config = dict(
    n_layer=14,
    d_model=320,
    n_head=5,
    n_kv_head=5,
    head_dim=64,
    d_mlp=1280,
    vocab_size=8192,
    activation='squared_relu',
    norm='rmsnorm',
    norm_place='pre',
    norm_eps=1e-05,
    positions='rope',
    rope_base=1020.0,
    rope_fraction=0.5,
    qk_norm=True,
    attn_scale=0.159,
    bias='none',
    tie_embeddings='early',
    parallel_block=False,
    extras=['some layers without attention', 'local attention windows', 'shifted keys', 'normalized values', 'a norm inside the MLP', 'value embeddings', 'hashed n-gram embeddings', 'a smear gate', 'an embedding shortcut', 'skips across layers', 'capped logits'],
    init='normal',
    init_std_qkv=0.0183,
    init_std_o=0.0,
    init_std_up=0.0183,
    init_std_down=0.0,
    optimizer='muon_variant',
    lr=0.00218,
    beta1=0.9,
    weight_decay=0.096,
    lr_head=0.0201,
    grad_clip=1.0,
    warmup_steps=0,
    schedule='wsd',
    decay_fraction=0.363,
    decay_shape='linear',
    final_lr_fraction=0.0,
    batch_tokens=131072,
    seq_len=256,
    doc_mask=True,
    train_tokens=810900000,
    steps=6187,
    dataset='wikipedia_en',
)
Each number is 128 + 24 x the weight over its row's rms, rounded and kept within 0 to 255. Layers, rows and columns count from 0. Numbers have three digits each. The size before them is the row's rms in percent of the matrix's.

# q: layer 5 attention query, 320x320, rms 0.0942, rows 0-63, columns 240-319
# k: layer 5 attention key, 320x320, rms 0.102, rows 0-63, columns 240-319
# v: layer 5 attention value, 320x320, rms 0.0679, rows 0-17, columns 240-319
# o: layer 5 attention output (transposed), 320x320, rms 0.078, rows 0-16, columns 240-319
q0 080:136114107158106128130123151160135097110144166078107154129160131105109109065114121098107136127110102107104129163117093117164125088092160109072104075174123133102100139130115114083112136125061093114130149109120166123120110090104115123117151087
k0 066:131146129151106099114139165093121132145155222108124174136127103116083117165132124119144097156122115128113144106135135124126084128153102134131124092120137128162094135146134113134103108126108114104133181101159133100137137125122116112122080117
q1 084:157149130113178117172125125136134104214083078156174109133104138118145096139152161094113131137103143120163131101132109130092162170136153132133112117123157154079142139128094137138085121172150115174157136132135109191131085136163104136127131132
k1 072:101100125118162116141121089125141115098136094158158134081101156119187135123082162134145116061102113158122110108152146112117139134109159112145145124143127140158130144127127101146128105148116145139123082085095117139115130162159120111120178135
q2 092:088123133154120129123105138133146136092168137103085141135164140110131113127129087132130107134161124115057101167135114103153103097137137105123138129123107129120127142144120127118163146098113136079106128065145137086111124052133126100159112095
k2 073:101168128145084142113131188124129108169144205101085150156115111157101125117136098144120119144119086116139124122129113156131088121170113126110135108121151158152167113139173137148135110134128123157160198081128156121171172138113129076129059129
q3 077:101142150103143122136067102145111114137129111081131115147142128168147139149148103147132198116164116102131107110138133155089154113216133124160170133132119151148142131106112116155103098138064122115149140122149118161092142116186105106143117094
k3 073:149127116154131158140175102147150126100109114159120083097116138074174135116123117114158128114115184120154117148112144155122162105131103140121123156130134145089115128145126139147106137149110121115095087121062109111071103179093176145149190135
q4 085:130087129147101138109171108136163156130086128142129123110107081112178155111134135125107111115111133143123155107152138120129082109090103111101136119139140121129112146146130140081168169109146111127074128162096131108128120149095138143129086146
k4 065:150144087123070174129118130156111144120149153101116148108122136187088157133119082143106115121136064158145119148116144133121120103133129093137121154138157140093131144130147127155174106112155077159155130067195094103158138084124089139144091135
q5 093:103118186082118115116129120172111148122148107123104134116131074154169139114126139136154135143131125111161148077128140126110163152141104108119141161121132150181133123126151125132092139120070117125145123138085128163104140166122130147092119118
k5 067:161083168106143102105139117127186108147122131131110139106108133142123170132144137152177116123142094126145142169113158128116128071145156147167133129087150127150117096094124155117138090144114162082116187125086119158090136138170177153140130116
q6 092:081102143078119158101174095166153110109123108127127128153097094088136108093148134112128117162124149135140188136158149100123115145125111085100111139129129135155125129108163159121141128150128143120103093121108179087109112186104123125127121135
k6 079:160155105133087118110117130110108170126152161092103138128157120209100112149116091147117132113149109114128110095072157095125104190109120112103121100125122160117131114136123114163162091095124119142178122076166150162128143100133143173093093148
q7 107:131158164143111073108093120097106133094133149121111131116149170123088172156107151143070126091147126141131112108091104143124152108142117182145138124131142135105120122089083098123117160106142139127176122118117118148098114130134127134124114112
k7 088:102108163133130099078169127136158148159149191102149159099111112090109146118153184141125137093107135100148148127148109099111133051151121157150137120085183127167118133082149134123125121165116152090127148150074103154093136157140159079133081117
q8 125:138133175114115127128105101150118151137114108179135120143113092167142101118157141145105117167111109103160162129144171133103109151145114087127100167129131158158108134123118135148105109125092122110135078089138165140137139138166129129078144135
k8 106:128109110092092107148150126075108169157122153110109117137111079119162109145121129142107112159148109106130101125127122123145127165146115125119141120105115110125174157151118112137151117086196129139151119122162138127179145088129133150109088097
q9 115:138124145144159141127135137124127130141100116151135123140114096123118112151120166107120093093151101152093098080099122148074153100115127145161173145146169145142109124124113118112082153161135137142124141148152082149055114156143145091105150138
k9 094:128142108115156127079096110132111144151117110138149122117138139145129142109157130149117126126112131123077106116158108100137130159113148133107138164123121148098125136132094120090127131135067148135164139118120138135097122095131144092153106117
q10 112:151080108120108174139127095180132117192190185111116111158150157158128120109133103148144133085159130114109112153145113147133139139133097156120121148112132150108113131124122105089157121154104119148123109149111106118129125131144178128167142107
k10 109:109143135135132111092121084112099149116129163103137161125111085175082147105128128085117144151111112137083113130098137144133126150176129144136148124133125123184140112128130116153125201119126138133113109153130102163117097134147130075127098125
q11 119:127085108152104109127142151162113129187100162118159122136119110115125112130124095092112139138136106111102114154080138126148097149130102127118093100137076101125144128110144130141171136144158118123122108101162133103113159107117154088155099129
k11 119:106112117117105127146081168164154131124093197117136153182148129129139142138165060144155146138129144117134101103149100106115150096119130120093135132142097117100138140117163156119148120123124164112127109116146182161140093101111109092173153133
q12 107:151132138128132151127130080149125143166149121183099104152115167135120125134122107107131131072143141072134133097126095191119124155112125108083129138110099164109108108135134155130141135126111155149141166124149114136170144110140164135163116101
k12 107:125126120161153112102126148151137138114127123128116118130144121131087166129125144132085151136128102136128167123166137158123104155159098118135140142174139143106133109103100122133120110166149149133130141117116140086130098108132129162110102165
q13 114:117139141142141102104124117080087165119162152102152156103135148147105153082127125122108159145099120184131132161101155102120122158151128132125078125125119120155141158148133121136137120145117102141154103124134131128126146104156132097119148121
k13 119:104125080110122119120117120108094130085167144112145111131175138156129133097074136119161134149104124157139149124125125124122099171133170137132140152110089118156129154163142112146123084124070116161103140098133141118145138103121141183127124135
q14 106:132099088129132160150175146121153134156137157135096127132167165109116167123130137141142129140146111106102121174190131147134136140145140137157152108147125146106100118142128161138162128126119137112143095133118101100106088186095117099130103139
k14 110:149146120123137111128116106165110150117095183153131115079098101092124152140109168149131128185112107109129126138169116127095129133147111101152151133158109189135138129167113150124106164154131130123143125143165118120113115126148118081152074135
q15 115:121109178101146171106110126091134139152127087138143100097140115129089188115118171159094102137116076185098122107102154111101145091129138124138168123150167119126138139110146113163082114111100125134117090160085145139091133105135089089079106129
k15 112:136087114086058118156103101120095137095130045085124140157111161165130121146130116113135167063137089142116108107068117130107173138139136119127132190164133118168124129135134119152132130132130111114134100135121142159141158122127118137118131118
q16 078:155133132108138138150156116109125142169056112176132087135147105143171119112158169117134130203142125117138155093115093127113150142148140164081126130122132150107083134158116133143104106134101113167138171129178120157137063116136092146132151143
k16 061:093123132135114127148113092163107125124112135113176140123066139109082126131132157085119107136081124119143122104137177138140144123134165133138132151130166130145141146109159108120128138177162104128138079101158123113115141141115117078138111124
q17 070:172147159128078128109114112107120111149160156154128117131091150168124182149135112146076123103124160152125111116124128108156118132142127144137137162149141155176133126117137130104097134145163148121116094151125124102131139187129087135144103137
k17 058:159114117146152126172108147112140127082076056132146103146182126140139115104162141121156121155186141120144144148149115142094123140108136117136145132131108093126130140122132113128125129100110128130104165157100121167142137111127154174130178135
q18 070:089115155128134150161100115137170153174082121153173121117127131118134117149127143126157166138133109130119137159155140136114190094134164123152126117143128148104090137128137136134092114147100140139112143084150111167126108103112139114114112073
k18 060:139149151134133135086175095152095093095117145149125099117125151113122140120121100084121140121121112136124109121110155148155142140170128139137118137166145164070140125117126119108159107103148139140121083109068128155096107129128101118125116132
q19 081:145093149108133147103176092151157116177144139115136141119108084165178179103129108155154165098088136129140125127145145120106157150144123135104149134144173125186116131095159110090095135162092129149127120150151117136105147186135129165121155109
k19 064:149160144101204134128100123107127117154162115166123110150157142135173174158157190134168113129170129185126120151150109135112123086118115115174134137115130134128096116119101110162128135150105154115075090163140151133105076109142138145128170123
q20 105:126134104120127113120160114109158153090126106104096124150136148106100117119106114121116091157122120114094136176133160121179092115102115139120092129145093113126123157126127130123166133104159170107113125167112129065143143069099137118172120110
k20 069:098139107140100126105132147122111146143115191110086164164093129178100101128135093179142101148122120075131109103120106119136095175154140138123119118129123130118139127168158132153185094104132115158159136083153146152178139115110133121143050121
q21 091:119117141111118133132179118166130105135128126137149146141113097083149109107132124134152108144092119101126141148165147099129118164115121093102121120148105104126149151130177155119149126160138138133097130113139139101147094154095112123134143113
k21 078:162110125110073119138113146140107143149137159115102121111150136174113135114101106148101118129118100144115132097074125078136118176119137103110124094104121128116140127144133110142162120099156122140195128096153137154120155100144137097135101124
q22 092:128161086156120137130166135112153124109106155126142129179139173085138122123125107117133097142127147112108118166171129133163101118082125117105139122125127110095121155158133128126156127120193139141095122154131176102140131103111086129137134144
k22 061:114143102119123115154161113143127134156120155115097142151126111142111143125122137168114151067101160104099142068087141137104116175107112153126138140126121136142149145151129134165151119126134117125101116130101170127153126148110067084135127118
q23 112:139132170088111141112102114144111157081148132121120129094122096132132153097130140142150158144110113115104162165140173130118133151161136097101132180114125146175114135107154131165177123123086143114142110103098161141129148178140129132101118122
k23 084:136118143143130136177129158074131128124142165120143127138143131147126110112094127130093097173147109095109135150099128101127156129144119122094123098138119114120172114121069128123157133118166135098169141160137155118154130090170126127160100140
q24 139:154124130097102122152149133185142132163136102186139137154108107134172113118125125110151131139108153101139152138156141146128117174098113098081094151114093122148116130155177192123147111131104149125082116120149149119147146127119129134131167116
k24 096:156158137100057135129132124131131132103152124142133122114121124152115140112165086130150130101128122107128126107095130110149128167145143128143168167115096122134138097132103120173158091101103117167112122119123148115190137092124142124140081114
q25 117:130137180103094081107127130111148112119138099094118144129098096111101143139166117125112115142093105111108203127150143127124143172151111093120107146100158115131103145099148154140140120123098144104140132097093133130126141206109166120140140146
k25 103:148120166156088091165125128113133148145120145114158113103092079122116096166143111108087123099130134131087117130134121106142103177154123133063153177166142137152135117118150136161139112157121117155178114143148118127115157125118101111131078141
q26 120:166089117177121151152123176157152122184118171144094130149124114141123093157133170130132147088116143075106105179124112164107123102123152134108157114129136136066112124150107148129158125147093145133110134085164135125103159127113131130105125142
k26 123:128133158150117130102154163106153132118119154140124108136140134137061089140144146114104114151116138124135144134134132113100142133118118127091137127147137147102079110123120147077126122116108174112156130111148132103149112140114129111147075093
q27 113:137111100076099129116143094100082125106147137127169097121124161116098115141122083131131097141097128142100139181137099075187092149119132133107106147120124095144171137152164129170118091138170137160118126170131125102128136132121132141155118149
k27 107:118099152101115116138111096092103147114118151133129209167111144100137155122092058137104104153131133141079143155111113094124127124083142124154104102116145082122139109121131127141120113151127089102140160146105129087134163183116133139142129150
q28 130:153107116163135156107157093112110142168154119157168126114150107134104155078128145126135121144135090141099110152111185099092105138151116086144130143131141131133143141159134088127173153141121096141167115073121120161136155096156160079166098084
k28 124:137144101097120133110132107121102096109095175118124135130145158133130133119163100124142132127093144168110118104131174149154111170122170092137103116113085128120119120148137124109144141107092111144120102121148130144174099066161163092144141095
q29 121:126136156150149171113113146084111130087106123128142148083116152128087097137112115095140094139105139111112129145144143173108088123133140165134100129130094119144123128125122106103122142113149138138114142143114138123102134141108121120124152113
k29 095:117131173099140138130146127121085100092151151123101147116082129157162122135107103156165147103133148094127135108130105164113139136113167145154120158116094124128145132129152113114136077128099129143084102116116144134158153138164131188117127133
q30 107:116102148117102115119128114111135145119104104113113097142117131110135127172173122149107123084162157129111135099143085148145122124136141150166133174132112125140119101125119122149137102133141160127092116149083126132147124177128120130124164166
k30 126:137142194161086109138130124126121110103129100168120124121129153135155126091149162127121135106138136130125148122140136138131128153135077156130138156171099166112116154163103145127078068142132104140134124131091123101111105144105109157123174179
q31 106:131105102130089114147141148132176117134128179121085164149121108117174119123090131130160136099136109110140110140089127159166133143143134126128148134143090125097114125118181155125143083121121132131102161148153094134138135135127161121126144081
k31 117:130123164121138108133141160116156159102124147129127163138193138110150123112122120142145107166129149117150085154121097127085158090102104147135120131083104116107144108142140117086108130092144085133117158096122103127124101136108107131112145146
q32 097:161139143143096114136111142128143126139144113111137118153169116152123126160125131112130152159143133069092104141088110097150105143138124121120128117135139173130127148145088127124130109113147139093113109119109131146094145130129114089164067149
k32 100:154131134133112143126103135154145089129130113145111107129157123123124085167157108105134141129152130076149082122080100122117113130086125119106115121156122154169149110118109141056150109130131153095106103170108118128125133147104116090181096132
q33 094:122118123104151133108163123118119100131149145149119133125130137143161148112180114164153135206099134106127150159121095129106149125087161096136111115174125117140122099185078120100124163158128071079091143136146111131132147084166124117132091151
k33 102:126147108115161149108161114153157102112142138126098145135176151131135135100132153130162142174090162177128123143112091146154154114081130068138121074160107139119118081147105101105126115153114093089095120169108080132136181110129135111107106133
q34 103:138148146114137111110146094144073156129098127124118125154136147117124104066142135112162094117145096151183151125175144127118177163112130157168154177158105119104135106144103104158099125075130097160106105093104112106101140171096154118111122111
k34 107:147120156109119094126109120150073134134098113115110114122129141120158123122112126108166098117126110129124129119178136108128157148118137129168141163172087146115139095163135119141133084140139102153086124088087133140129124171149157136120151138
q35 094:093139113132133065162107118118145113158088174104155100118159113123134120136091106098087110131158079122119149124127141113166139143112157125075133163093104136146107125145124146097107123132105117120115141143125145136157114087128149150137111137
k35 097:098124095133171112165113113141165096159095159164131127157159113095126144144114091126074124126137066147124123158134138107137124122131160142095124167113119130122095123125145127117139094133129145133102121144143161151126141108133162119148088116
q36 099:117124141134124152112109141143108151126128122148134134149117093137094166109173141158148079190133105124167119097135147143060147174154114081130109142118128134167145155122098150131107147159107106128117123153108101124146163121143148142139162154
k36 107:141123125115104106122118153129136100128136146131153148141144099117102150126145162163131119189128145120129137092126167115135132166155118115172119122124135114199105181144087138160118121123111093119114107151130129107184125120155156127120133158
q37 097:123123138125154128110131130095125119112120152142144122132152114132133111140128159137100109136145113103103108119134108159132167122120098116153095132118101124108123138143111125096109134080094136138128071138152139129125172122089108117110145129
k37 103:141103120106151127118134153129080141125125153151154145151141112150144101174126138156130127150178108106129126153144125133130128110134116127150145146125095109101172135118112123099130168093147129155137069115132122173098163107106140125123118125
q38 091:123129096116113135154098142116154115165119138099099105105111118091141135147117110077096171151162083116131138127148152132109134112136125131154102124120124136141135160131104120162104111127099133102159142096087135151155147106084147139094049139
k38 104:114117124134126173122122137115186177108099138134115116097157113067113169102120146107104147154152088140134119167093160116108126107113097120145123122107166110124128163121079090164088091110088127122169138121078131138103115122091146119086123152
q39 098:135132125114126156085153165129171157165171083168106134136126173104112095150144146099201097094147112116087119093087128155102123113110149154155148133139138162115103138118091165168129161127125126113155095128095145078167142132136107127103104160
k39 106:138112126141116137093122118140149154160127111148093110131157130076098089177172164140192107112138130124110123087111117162105143135137150126143144137148128141113118147119164142138151178144155148112152094095097146109173127160148096110131095143
q40 097:083066181171099143137138103136133146126153134139126139122141100128136110131181109150130125122107153120119118154144159094148130137122129148090135128147111160160145141160125113144139139116119137099140083090135135135163126113137148119109130109
k40 096:108122148127142133155115121126113114152128133139122144125133130141153106127166109142123106099128151109104130111143133126159121177127104130077156124110087130152137143170138151124140147114141141151123069132145129074173117105135148110127144127
q41 093:127121133103145147122112126136144100157085125124082120128140156134108116152121110145105135124082136096183133140126114113120129134070117154120105116141170108171124119120131166120131135150102143141141145118205177127141167111123125126080137147
k41 109:126142144129108122149149113163122117202093105115109109127106154156119100172105155161102134137104164116158121127096096104108110103080122147097105155142148134144099122143168147111144148119134140162123153098200153156105167127140139102125118113
q42 113:138190099134089140107125110133133153120158104116148116157141136149137138108112109102089093105123153135163145126126112130147104127070150122109105134157110117112134122140154111097124152134135058114152162068095153113137123119172145173182138127
k42 104:111151121143062091124121107146136165112164138128160109135164123135138110120110140069090121091105141148165161154137145161141117139120143127160091131132090134093118119145137103136155139124100079169129147089107137124167110126171146179143151133
q43 096:105121128151081137139090112168090136097117110107110058140109129111113111147173152135090136115123140119145135117130155158125100139135122170166143160144169161124098136137131148139122155133132109129112111123149122110139142133108121129135100164
k43 100:143135113133095147122061117156145127093119113141139104131126134117152070116145132099095153138134152097138153107145140126128137119116090132144163157143149149112086135155108121187110128114140092107153111113137138128134138108122117140111121145
q44 097:121109103132142161145096116169129124148151126170058139138108135142112128096133103146127164110112131134139098176122164149111128147108129110159085136102068109129109128133093107161118161172112133115163111164141108160136134111143145104093101106
k44 097:117102108121127103125126136159139134159148117179123107148116128165101131133121090133148131132131128112135089144083160114132099136108140138123088141106105123120097122158081094166156147116151156125153131133091129122127141152136142095163137124
q45 093:142160091128135121139139157102086160106111087115126116141156116128157179140120125152135106137165128159140134146115136110126129154085115117163159121092126104140141140126135102131125155114146135170086117151120100139154129118126100134121078109
k45 104:113118129116143125136108129109121159114133147085099138111161081111138145124113118153121114173173137135112145137136111106128124121116145117166135129107126100115126114157107100093121139120136103154113162180093105138148134134104097127114088106
q46 102:126134150135202129116160095070112102096093139093142205093111135100111134125087142112105111164120160139135149115084122086138128121106137175119116158110093114106150111141169150164131128155150100159100119122161129115132119119163130109126071113
k46 100:094115135104184110127121155071115121082119129068151173109117135091122115096131137097119131146130146146164131114101147097160159114128121170111109135135089125142125111136166144166144117144121106135105108160152124145133124132152134138132107118
q47 097:088117138125161106137145098112130102109104166067125138153139135087146105126113155129135114165181161106131124119092148108149102127124109125113144104113159092111119127117114128141122116127115053123103121147119148154152085188116100127143140143
k47 106:128104116092197125137155090120166118157127132099125128155093131123140112128120144142106120159160172118130116120104116120129115141117139122124115115140166118101137122144111124094114114113143130117126135149119182171119132200119117132128114107
q48 095:105106090133089096124140101145153162130128102171113127100164077152073161141085136139127129081152134113139175111161126121123105142111112101114149122095111128157166123141145146110135141085130159123136142076147140175137156077125145115117167121
k48 100:111138092136100117143135101104138156135129126176112116127133126144074116134095128148129137063156146114111151101171137126138122166113141133128129101127130133184165109128129175131124137123115123146121102096181160202169114067124121136149099107
q49 093:136127103150116120127163132140123140140138151139167119120132100135129112142149122121140111102099119132127148114101127159084167152125116116109148137094136145132084122143161151090158159121119119138182170129122083179170154170125117146121092105
k49 108:136131129170101130123135092124104131172132162150136067135096117137124169173131141116125108099109125115121097090110139134078119156113104125124138169125161156145113118146153129116163147102135110144181123125143115167122143159117082118142093099
q50 092:154138117105132122149111135147105152129138125130148077093145123164138140125149074113149176126134110165150141150107080126164167116134134118132138121135138140186136144097158129105083135175160126118169116117121148158069140108098116089092132116
k50 101:176167120098154143124122125131087142118126150126168117085144111156132137133137139124157164147113100147159110132112076082163119101134113134179149125119169139161151141126171150102096137162167118097148133152116140135083136117143105088128129090
q51 094:120151115126111148119109145122127150191128136130145122141125140108106110131116145118135143122106102112100126134128162098109123149171141108127111106121109119144153143080129086133149114150122114108186130122144141128131130127117122134149110159
k51 101:150142062111144145152121146128099128174123148118160117137116162131110102103087141140139138131124104100100115136147142136115113136128122113127115105121097128172128165095114085132127134126118108121170149103164142067172149118126145131125129155
q52 093:135109118095191137135151101073097166121098140126131138116159135108139116106122102163130141171134093132118130167157145110109169106157131153163129124094151119136132138121148122108120119086097130099180104155130111092113140095093115121096160144
k52 110:113090089103174131138148119108110174114128098117141141120160127111155109116121106164137159161131119148129121189152121123115143139152129140131117104098145137155114131147121138125128147115097130112144120149124133115126134117123095145066176112
q53 102:162150089108107127125147093080080127115122123174137151141099147113145122161123104112132084141106096153096149132141099088112115162138144147142115135084134142118154133154138114138141132095158096073157108129165106125113120122093118120122154148
k53 111:137154064089142164123136114111100130127102154133111141137150157093165118105125104099161135136111101144119131131168113076150123131122154140121119123093121135098168142121106108126120096120147116123131103154142125104147140128087148110110127161
q54 105:103120133130116093128147190151165099135135111109102137151102115119105130139138106148145113084105115154112122119085095109165095168113121138114099107140100139148098151137127140160118085132151164109127131164137145069155162132116156109132166110
k54 110:083130134135136095122118152159186126137134117108109172159151130108102120116108092133138106121095138122110113114127094128129123131135136141142119121166116136100126159112098146153082106107150156112144138139107147091149129124122140126121190114
q55 102:081139140110126180148123141156158156116127120171103120148124109130154172178122110121124149090155145100144121128115090127145139063120128130112146140136135132105111090096122152093091141146138132156148129109147108121131109134103106121128111137
k55 107:095131141154114165149134117177142170117130093157108110149106108109141156192118094138097122125137174086144099165122119137123140084127103118125142147109126168093090074118126147110105144147137113153157102112172126087122113126143114089129118117
q56 097:156111120148115119140110111133131119147080117142113174112118150076152162105141128158121143151128134116107108132088113136112138121143132134059143065115138127137123122096140098166139131100131113163138129123147115135181130110140138108123110111
k56 098:131114080128090122151128105146126155121114106127106117122109136108124212111127138144139129163116160133128109103095120124116148155111124140094079105083106141120128147099152098149155143102120124139103135134149117117172182116120117129142145107
q57 093:106130137170177166112153113114159141124158099145131148125147134137147145126165135137137167153117102126135092093115162130084152154134133118130121120119110145146132135150133150146105144118122147125119147141096147145121120144137133124145139143
k57 099:145136117155182169102167127087153115110150140166133142126143224172109118094169096142111156126156106114126093098112144152114131155133133095131139103122107114111129160147150148150137156091148131123122122110162140175125138136104111102149124126
q58 098:126163114093124135123126118128122148142132111159101137125128106151181112125107141090097147138155103176112136084120100116115129085143138124105144136131108177133172124112104110122113154160142142134135152103142148147062154157176152116177098158
k58 096:139162143092091140126112089127137172116142121130128141106106122145168108106159134118086126137126095159103122107123129113120143120145136141115115129087120152127132154107108107157098150135125110121110148107119141156095158159134123106135082129
q59 098:123127129158131126146136122120123138159133137137154124096145125115151144123097146100073120114147098140128109113114134115122161128144160093139140065169164127073142118079127125098140149113146144135178127077136140167061108108157096125155119124
k59 104:112135111155136141140153080127124180142132128144099129115145123100123120134138171100105096150150157120163060129131168111137124128158104090128134112184127147129153142080158112151139147085150130134170153103125113159099123094119080089144128156
q60 096:139097118133131163151126128105135122102135127140085135152142131116144144106143118080121130080142179144126071113119136148115102120125175108131122117171095181141131152188137151106119169125081146122082093124153131111134121121118135093143161134
k60 103:090069148105147174091137120100121148126151170131094157173129108134147126086121156112140127125140149141110079083149137131114108160151147128144125139162133179159137105131118130104127169160089140096131113147121111122147139121109115085124114111
q61 098:114099117105136120111079089102080131147126126140101170142129090143120145105133127123134150139116142137100154127157134116105160084120112099116161121139142124084105119119095110127118084131115102126106134128171125174114121116102164146139128093
k61 102:115145152081142145124107112122100127135121153119093174133165106142084157071142113112133142141115134118109153125145130120133157103118100152103135148149135103122071121116092096120124075125125135117132163128134134122122137141096158142137118116
q62 096:124129148081165107104151180138120149178109105132089155171123129126100097129121147128128111119134148142139106124175133092147125123112110115097104124157129147109151106162136113120122126118094077096093165137131118152125107154146140122138108107
k62 100:128115143080173088100140147131138167170138151122079158140144150112114125118119146126164124122135140112148145160153116115154116099124124124115134160129133157098151130125120110149115115125123098097141150141150125127120114138131148128118133120
q63 089:131127179117115177132123107119110147102150099142154162121131148116098122180095124142106135132146148111158159163156144131132094128150160106158123086144164131111137109135127129136112127167167133115080092125103133144141094086187113085109120139
k63 100:106131166108102152110108100093132156100144106158143162104144159113086138127102107115133171158121109132158142155180179124136090137143146121158139111133135134131127093174112107145111122132135141088107118144140151131160085114183139107127143105
v0 083:126170120147155085126107124148113139104125104109137162160116143145157090117134114126140119110075119121066119136148113147138125158133135171113079162155087121196120121074137137156143123100128112138114117112091112128098132145118191139123129170
o0 095:128119121162168140142133124155101137144126169125160152145136158141129147130152132140148132131139134080098152144184134127121143144158125164110133106138105153156086103095098146142156146118154131113120153104092061116114094150113164139130118161
v1 086:130104113144105183100103108150106113121173139168148087122151132123135138141101171111140133140158146124139118125117097146155152131140125108135117136103142124140145131108124130136113134133133119124116108094129097093120088153093125132136090060
o1 101:130086126152073197104070088122109136158184118155111131120136152103126111139105173135140110153145124166176143149118115134141155152134118120146106157107174155145127128124167081144123154142155134106138110079094100093131120138091138169112119103
v2 089:105164135133150136127124159141137127141177152145158150160106112114107158140123115105112130149087142131077101146116129103122156149144136065138102131126148128096117125107119093125117147119168151099124140119133139116130096130073106136109141070
o2 095:093154113114166143115104149146152128155143129134146155129082132108112155138100166089141086127099156116106112140100105136103178142166110114111113142096095109088111176128133121146125124139153125140103146101139124121132118100114112109134174116
v3 088:175134143118090110150132149154083167097077127145190110093101120131174120143125128112139146117145080107187102132123125133115110094162151160107106155151149145158125113138145142147177136166130109115122120141161067161135090146134109114166122161
o3 100:194101129096052106132093128165118153124114116145161148082112110128147140153121100125105143128139058137174106110149143123108130090136134109123121127154158153134143105128116140160161141160132106094152102121147078166104140128127126085159107162
v4 088:123111123154115166098133085121101159104079116120113126132125117157141094123149094163091101115165080150113149122139111171096113159143131138146099062148137124154115119102155178164154131138123143141113080143139130123172112116116126075121147112
o4 103:144090111157135155114142140128092173127097144140144110094144141167129104123138091166120146099138097113115162117127106184109124133130128112140110095131108127193115161115124164181160099155130164098131107117106119103176155134143098116137155128
v5 089:106117145123135092136128121184140112125088147147094113108076117129164152116115136152141120091105137167115144109142048118083141161145108110127092140118106102160127102144164154109125122131133131139109081153123104119157171149121140144153184169
o5 096:132128153124120071087107136154140134150078141165132102114086133127135181135109166145131117073117114149128145121133067120087140132097108125114093110132115153125142104136125140125146162142121115171126093139153144145151203147147111146138145126
v6 088:127122169142137146112148108096133133148094147123153129092145122163087147124137133157158135117111160121152146116123151107066128088125110083130170130101133112118114112170081148129170148137134107120117132143133081153155146135115087149152116139
o6 097:124133185158133131100138123150101134134103119123136147108144125180088131137107152136159140118135185122140161099099153072122140106119093087127161101074137142125127107163096160154168101130129109139095136097135117148137155128140130152161104142
v7 096:128099110146116149128171173110135120119126133149112091142146150168080163194123128113136043128156119113119126121137134132158160139142106143105145114145132106094137133143097117079101157105137146151128103114137132166092103090135125082126122098
o7 079:141140133131113127118197171098142090127138102110121107121136133131062159160112133153128091086110105123156122102148108129135154154126156147083125134160157120121116140103121094070107131142121169111106140108131147114127121117131133126113126098
v8 079:113115143118134185086140104130086113144107123143133131100142136170097146141137136147114127117167126132080102121142112101180121079116107154125139139142130114096188111139114086119113136121133095102085156152106148159155136095131133106133100098
o8 093:128152142136159173133145116132078098141097104165101132139151144165103103132126128145111131104180133147094109146137106117150138104120098129132131134171132141085169100142136094147086124124108100088121123113108163159148113134155143093137118109
v9 084:103063152159132100152115099144116142130129179151114128125114134135143122154135106071138129089092152130162172124164110155092143132139138104085047147124143137098130146128170103115107113131132117104102139092132132117086108112128154106162133148
o9 101:101099189139158120124111114160132149100137129148150108117111135144150116130141106103156151084096151098146165170144124135071130136113108105115094138123165157135128154156118114126132107103149124087141131077121154114093090121124122089140135156
v10 089:141067153146127104144104141166111146119085113154102071103139118142125118063128109137143154112113135125122155072160123157072137111148132144131120092148125127179141117165131152125077138127124102148117131141134137147141117160146130119152123156
o10 102:175120115160089112127104108135119135118076125125096121136151147150135142076110093133154122138131135126094155137139066149136162130135127115117108096146117127175146094137142153117105177153157114128106112154161142141147138140155148154135133129
v11 087:157120125127157134134154101117152102117114146166126103150129122142132131122140084160149101118073125129127150150129119165167124132164120122161095077124133119149141109117125096126102113131138104121131096133121108123091059097163143136127134124
o11 088:157109128092121167116146107130175106144137105135120150164132108146144123077136101154127121136121105104147162152111129096151131124162105124183127110104129149150136083124155099122121116154097113105145142113111112138102078111146132103132151151
v12 091:142098112117119126149163147109137158109140163166110121159124119116075171084127077094124117123037110100102083164125117120156144089108128124169151102132119122142138110119089166153069116125149137131088130140110108128153159110116118116104112118
o12 085:116116146128109105130159134135168123126135128147126138162127091105110166113140098142142112112077126097107078124141111123155142142137145156164136102125136156176130099150132147162148109133099112115096161109118151099163159124096123137146128136
v13 077:103108128112115125121166142100114125125177161125137108114123137127131126124117132069134131095131128153131174137136111101106172131116162089108117120156133115130104149131129133113143116078129131095156108090119129151138112150145171111142156131
o13 095:077125120123154109122141155099131132075140144118099117140082142146098106177099108114138119127136119145109094127145130123129150147154154115120089123156131099152119161116147126104160119081144151147177118131142120146139124131147143158073132118
v14 085:120114165132127132068150079119118121164188121096150114081104103103119139145152127171115099121132130128142133150159119153144146104104136087112128104116123129155127132125120153116145141134115133150129137137102100131130100174121135124103048094
o14 099:130115145109104144076140127146140123185166124105151146098085074142087139115146114153113119122143140126125121133125116118130143136119147089127097112104103130126135127118105103121159106131114132129122106145108086143142116153094153109105073112
v15 086:123187103122149143108128142191111131087114161147166117115112141157081134183124137142122072112170117092116127124138160146181119132120120137153102098128115094091140148114108104118128125127156144152091094139134162158139140132121040125108200100
o15 089:178134093110134139098133126122138106097115148147166115111120152165145152122092128178113135112164108100143119118130163118105082152144129143122126133155130078101149147103128110096136130097136146102081133130148177123134127124126053127111161102
v16 090:122111135130126095116119122166129137131139108173136118116122157144098148113120160114119096094203133190143126144137118107095123144097156145073118111103135136107113139122198145111126104116097120085108144133110105129138132159061136109138064122
o16 098:127123111108124097124123115142135137102123138135118118113090136177098157114118150106111116093154129142124122154175119098125136122093146096102118131103140115099143091161176125090117129096092137115132122141130127134119085122077131124161077135
v17 080:104105123108156110154127112125114096130172162141111121113117128134147105121120127167155163143068130178148120134159105183100157143134129134140054137133111140138113116108174124124108118131141127138111119070107163134086141096117166128114132108